Each number is 128 + 32 x the weight over the matrix's rms, rounded and kept within 0 to 255. Layers, rows and columns count from 0. Numbers have three digits each.

# layer 9 attention key, 640x640, rms 0.166, rows 323-422, columns 256-319
121113146114234123120120159123132077093106134132147123116106205133145148159118129125105116188142065150169127084122150133143153144148097133175125085137193098148170100159005154151133138128120149
140064135153120090153126075179142161150152135135123159156149129124109094148163127130136136172133111148144140113130149109051075148235165127104170149124194211117100117154100100111148177143160139
159113114102136111091166200197135165116123127112089112175131140099115129087154107056128118137171099118102177147114148116140169100174139090144115143139082114111131107199154150133114093058140123
123156138108110127159156146194133060131156158134113127117122158115176100092098109113111158126161176137143099142123107146118148132145122135126135141162101079142126159124116160055139130126153125
122143159145074191136125157117176167107133123182100094129100118158079112088079139134120133150126124160087111082072175133158135101102110062074091155109155114100128140172154092185144082138107119
139132131135102165159174122110095115193186165133150134178161159126133106139118115123103118112142076156160124097079153148104134118095168109069153160162147126138116189160122131079117084108116127
157065077140109129148127163149181125094137138108123164177117128183139169172152139158211139127144138117153154139073112122160116149167115078133120121165065116149088128086119191132154089096169099
153131147157085157158128143081136161140169108126095058130150125192133153145160166089111112107115136146104173153110149111094102143179166144132067115170126135153137097164105208134140111116148137
107125101148145111129155094116144131128122095145144094155161154151143118141141090153148139088073102113155096090150208078133100166067099090158183099081115124118048130078135084130144125070122122
096064126108153127168195105185093121082125130078127173133098114142167094166147092126125127146114126137116147048129074126149112073139138123132173141071111138145113131107137082142113129111090079
086085178119160081169195157137129154132165039075100130124122126078140096161169071107148155118103161145104128118162097138109120166138112170121145110159171094138131146087135151099128130183083125
119162179117102161173129152158103082134142150120165112154085123125124059187093149125119101201094101137155125083127142119145027113165150118129156119151090095149204148100110145047159170102088142
100136114123090152140121127100098151135049113117169091138103169075140142185120134128083153160134093086107109137098047135147140102149150149186086136153156153138142144092120131126124115153140139
166134098143115098084145110144175122090149089186150108126125138117137130140181129098186111190176145111107148120116121089151127143160186133146126195080163157107099096103140091072126150145149145
118118074200131163123090114118184089099125074071142186099068149072151106113159147149108102096126148149107143139156088135145131120149111121182109115102109138115104165174104130114120125088096098
144133130056071158156134102083117120136142124149050133178142117158053157177102096176137068119174167150116126097144136146150104105110145099143121050140109144128077111148140115135097077119123059
093154074109153166111226120114136116123083161120130108134170106168190137188108110111099149147146137127121113137123141096162132134066150148127160172132074119125180132142093102065148124137125101
140141160151111126146175112124142109156133096145106111096146103139176120151093190158110135129160128136146132166155105071091073174103140134134111122132114174142143152137129157211073076135115158
112172092113069121134126142128132124152128136101130144132140135126096097085107155153153129098102166096160133150145153141107160124223106117109099109193138123128150104138166098160121143143114152
132162114121119059070162100107090125128123117207159099192144076189090161109141181189144099107139168168075122125079197122087088137130120142088122090162096135099156089157072132152126150044153111
099064133204125076165106089084149065138121135109167076084186090148120170106160123088129083140128148074191136160080209109138150124106146120156077128122158147105158120105145081104154109189175142
143176109130188161088159127162078152161079143099150159129143116083122126108151098105124130123159073090191142142120133136170106071075168096089124141124120136140078179102122147092149133087120098
195091067110138095117103099113070129136123121099129101110118096119149152145076147156057099114184170111176121079140144138102087125094095091119120112140090084152135169149125108099100114160163117
161121163109122140052104140145107094170149108121083110139113085087113122090133166141137164132191164168140178126138087123112190119156138154108090094083136118173124098177083172109090060103132132
213170136128145122160114124153158138135102099143149182117103139152104124183165120123071149155090124138129096126107187119079115118058124053119191105137115117094133134174196109144139156099168153
160134133123095157149130136098101132105109092141161140175141100119126139086113107064111070120117120125112105100133157132107108142151125163129137116090102109162152107126149086139108117128119147
124138126129172142099128129140130119112121126149116132124106143109178050142167124133117124151095100114143130110132123155123132117166083134134118135119075060155160065137139070175117137127123130
162132154098195141100169143087136132122162118130116141096090142138084143149141172221187124098124124099147129146187145148165116129143118138149128026080140132162076189103126102084117085107130138
102063144148146133118167144078145125131108156092123169157097115080121035112140126153104107121149201108146117137117095127069100127109101108143073106119088193158159132142158162124126177124127095
146192117139125115119193099111193129139175177108137174121127116145133181133115119135119117150119129162058113123041139174100175096112083101118121114129177167146190106138141169112148119071071172
077098130097057099137147125130125131130164171138103131149136145145156091056086103109133155089133102115116191084101158131129100132142084153163135072154091067156098061119207131174068099164140125
093088111157183133092075108150127178111146187079086091112091121105125159152113167162144143112159136066119152170144098116194130111118135047128118200125191145125137051105141128137074134170142104
090159119130152125118133102164095165135106133104154111153147093177098171176119120141170176103129131104190160106079088123084096137052084207119134146120196133199045137116133141092160152125125140
099125125151091163119159154113168106167125134138109163141148073165079108110110154095085133123188109137105114167148153165079107119146135117150175115099140114170159152131105139115113155135109145
127118192139158148161117142121125147084124137100119156091130165135143095101118148170122176091131075121106143115041084103116151136101138116086136105154146108093142135129150095173170124079116137
116170144099101129171164164088107146200080145169121138125091144117151126109155142109214142125164250134092101076134084131127157130148093204058074088118078095109097090139160091122083150147209143
170154121072127082170085125122092118125234132143187067148085120144151126082161149080189223115138101080094090114135097135102146104149102106133096129114104134119173137140152134112157126123117126
137100128115122160111151124149162111127135132145057118105150191153142146135088139099128103066160145093078067050154129103076139041170150163099172076127160106130134118081166090091091104101153023
178134068133152086069112133148169138091193149138109158158166161203164156062152092130188186177146138210137143113061052138119116137116087107147123094156162132155131119148125160079166112111112110
138151127132192127147103116113149085087132187132123167124162190104133185091072170138078127136107151160108153087166152147182151155140095141104110142102094073149140114209113125100067117087091086
086144087127133126156102071144057097137097086116133136131143094180108154162122099127104043131134136161097153136124126139130129125123106141106171133107090145117189118092109159123120103100118091
135109166128174142158147063098085133144205132131110164114129114136107188112142107160135108126165117080167110159127122077082142155144171076136133134123114102125143142134067100083089219130098171
106077108137148096119129103143126185183094150156122155148107148176138122080149155139130136095104140046174167135049190117088177135156085123153142077135084191109109124193173180122099152116121163
201103166143155152117117078126086090130170145115152064105178163118143153165158133140112168154148158129190126124106109066106114163135116176151145169097114152126089070086115123138078145135157095
146105072054098124198109137098106109142078179134193169125082127109179080079169116077186126092118121161130122134162134139092163098131108139141044102143138160114134164095113152206153094081171117
107099155126126106074092161063121154128117134165104104117100200145136144143143124109129126215103082141119071135152109156149105151127086166137166104136121048136140156074128137133167088075096187
126104126150153166097071132103118169106101175151154104132124134165087087127114116137122119143136182101103127114122114154131163127146041116167113136056066115128110128057090113086113122084153100
159085071119187138137144158156083067124128095121123132180123150152144125129088137117053165146103130129080118126125083120102125167130116081142157145143140136111178097127113161164138068102094126
101140099120147090201166108138084143050106102114126194123114110128162095072130115100098184098210095136117098174106153108155149131171115146061124104054100137170083140098153153104133131106171154
089147107100177115068113108140164141105118092168139134115126116201107134172119095142098147128108093098149171151112193190109130093093106140174043127100166107116140148122117112071125063134179109
106132176139133101169123101170139123102175113134140174128086152123093161141133140116095094126106106110158170125103129137141161117155142119166171117200071069105143151163096099122108134147101138
121193144099090128108201158134191135098108137151139156111118129117110107103175088127097107172131083111105139147111136124131087152178098114139112103117136177179108105121166163109135127109126172
117185111118096121125141144151135066100092073128159102162163099134160164109126060195173131149111114156159142109102109069172085116177088157125174076122123110033113098146149130135136161139144173
129134077117096124087131053167105121161101159048134132145074136070049106148098101166152107115162111097105118150084105116108157151107141182129141116130185142131099109114153087099181143116124159
130057151082165138110105180190184119130107049189120054157123121174148143089188078116136155145118113131172103124161130078151141107132099110103103160147099127067122155077224140142175161183113122
146122085167081148202090097155121141180122139096109104145113133156111102152086120107107156178127172111050118191144150133146112151164180178127105108134105072086147177113042121152107092070190088
178078154181095185076133118166127112136090115112129138154143090132172060106121135132111164148139063155132054131084155105167126152092074225115149161145160114145152179174103134111117163173151162
134153121071122156106166083114117188164099138161113090152138059173130170121088206145153111149152170109140202099130081083159143090084136086143104141138188146095118138112115121042097157114139161
171145168193138092074072137132066128151162150170097105112156154104093119177128136094088137130137158174118087144122117137170019137107115138185094095142113180187103132111110094082145119106137123
143183197119162185119140121111103100114153107102085113118157151112170114159061082114154110120184088138108095148163110130121123118124146138166177102104180179134087127145076109116122122173127122
122177155114139143128129147147130147119138139135186156164103124192130149119118113128110144144093159127189146137149127108153110081106119107184172106139149157079106199110086148151092130128142163
141144109110128135108141175078114151162092088087154067148106133113157160163115116139084169092167108082161181150093163108131099118138150122098120142117158107135115166107093137181132100174104111
095196174144143169161134109116052126075090143153156156085131117118167073100089152113096137159098113120125160119178122133118134154128140154100156125134122100152157065149102116160135079090118090
151125137156179123096183138112156104108134137120116154115179124097114110094150118156096145157116121113121122149054058124162137162148120102152134158118104174110137103075089106112143139114185094
142137109131093115181136136127112121172138213111112156063132116164122153182126105128171098138089128167185128125176131121125097150168073098143140105131092110102130088118149124131108131113106102
140131138143165121138137079154127111125095103132145121104135115087150105156116077136105147101139136116140126163169167134103106127091193128167127158111136102152118128130139145131142116124128122
131137104171110166140166117150133132142144152089116129128123153154142121164123106159170083153113167147157103124082135107117068146154134117155095094192141143148155144086117148189173103148116118
159149202136160156124123168188109129122103117157069146169116176152012110116146095171121152123098134125116118083171181168150141142140171092218118122124087141137150101101122100171141142118124112
138168154101117134108094088135127122125151113074097102109136140146113071161108120130115184134183098113093119122102144169114125195168153090162146112112134148102174106123158105130181130184107130
085149112154163144136098092107062175175157085165126156143066175165138155141114132091097123124103092167168157152152089066142108099093121110100119127155112092154157068104127123135137120131082138
176094085171082113123168087183182104119113153119148096146083113045142144069130126141103130187102109135153127120137144183109120119117126163185071134155115124132124103144138176143207141125104122
109139164174144148130114171117097123129165136116125135108146131124111106130112128105171080167141114156126126155096117096222139113126123138213080157087094152133120167127089124064140075122109098
162172128098116181084112163159151150141039171167160116102168153177206111117122114114139151216115146112136074115147095142099154088112112112135105116131138158099162094166118148135188143125149107
125149145135155088130090108143146111143089133117081116166179142129159105163105137187130179130109113130044157126120162089115117166114162160145150125133128142151174104189148149205130115110189170
080143138112077175090069154117071090110150162112144146178155101167164186111161099150109153118128059165145140122103127139135123097131106129128118110111146127112157121106144113073115088115105127
167158131069137142158112117139100113160099095139125096073089123132131136144083088111154170154125142164116087083162103142204141095198168148122114144128104080115013141106093170141106116183125135
144161070129115131118138144102140142155188143090114083131097111087137159144093165152107111156111109083145139107110125086127075142131142085151080081111098097112131104159156142176142181127134160
125156120119074086140166106140108101144079105151192118140120161121150137084163080143096165090180156129119105142094090117179150167139085116139060108101170132098158146129078140176162111112143165
143083138108129119160128122116147131123074179115167135107147184177114117126132120097149118138081111087130128112135189109126119099126102154130104092112108072112137137113127151146146094140099140
087149150165165112122143126180135147140111111106164177109153092132114160108161095118125172171100166113140150082131098142167093144137135110117135155124123124098167176131124144163136147095109137
107125176112121122123171168131129110100161133154055149153122185113117149067168142193148074144124108080115093156144151155134107076150181130121166105156138152095096162148156141126165139078167164
133122106153144097125046155093139088161131133148150105099160151116091177079114172119151144149096150082081143141143187166134158100107113149166180121096164119128147097131120131136132110122145174
131140129160127121109158169113120136147097156120147091130179131134135121160169126163159095112109123107158118071116135112169158109141062092117109116181098154095112141119131170064081132069155060
134141132142124055116143094148139124153098116122136104152132156142110078093132080073135126151114105138171073178117100087145129094131104080115157164084146146113175069158142123121168135114110109
157128177082071131111086167158178129110108137127107124126169113141142153171131074145147091111122166154184119132171160135185110134124128132130132084096136193162084169100134126150102097141128097
104145105133123090084155147115119134143200111162157179152117179099140078128133129115120149069104162192137150150081166130125111110198096077130083117177136108125082094129141134157106107093111163
116112113101121136121133143135122124108121080159066126114131130125158130129114115094099124148077151134145128088147133109160148142093102172096071153126082135122126130110182128108144130135153111
090177093156153185110191140130119132141085102134104126102139138150086120147137052139131130122088166145167071142086174140163145162132107099133129052089095114089162178133145096093107096142125102
109155124111185158063160135149148159096067144117132146151160164121118122106132134103089143112143152175107096173159143161166104102097157145093152095117158147158151157198100139085143106104132145
146119125091126110131119173126064094132140109167106120158183080150155106133142129179088138110095107044097102141138096142112129111113135140119139138093143100133145089168140157133092117105125139
094184170114134153152109100173118081153121156142153122139125144159104138114094150139145103090120143127089088178162122133134140104122099122114083138127122146105121112099101170134118123095140172
213113133112101166082093127098168131046133158156086146128162181096158156125132140099164105120078162128125119128147128091144109131127093131143118189184156168150143132130170114185100167127144138
119119166150087093141106119112159083146127075124090096138124045121078134125139176112140101096103116140094111160141135120134160126177098127081085116125105068063103137139151132104139150156161128
086149154119166168121136093151166109180112144085122048074146135120123165116129209104125105113162129098113077149144109136154144095128152152158126161083093167127110096139128129136131178148144149
173172150114126163127133131145135145100120115173133121121158100092187175102111089155124176146170104117135126124118138085148111108145188105160088116158088128115103140095120152137112155096076129
156093172144132116112110082122168121144122099160099150120119138207127156141116175174104145148160184109082099173106172078163065111100081145129168153111126141127086066176136135112149130135158131
080110151132136146137151106128123156148150114169068092082153092141156111194164129089128175076116122145147093098141112122134087091144145109132149145114127144154054161159158107115156077141130184
077157115161073199142119099136088182172112132153151107102112137140174187180143199115153215180127211182126100109146166117122191055097119083114122138188137102112159102130056099167166088124165099
115117110114128187129167104153123123090156178135111090095093185129128161083138148141135150132117133125147134030121134122123090120161105123119074144063173151081137125115144168147127113149114095
135147083149128174110139129144169128144141116151164109111119176104133131117166104109109150189170058124132116099077130199130123065137113149148123113168145139067093130132147113156125160139126120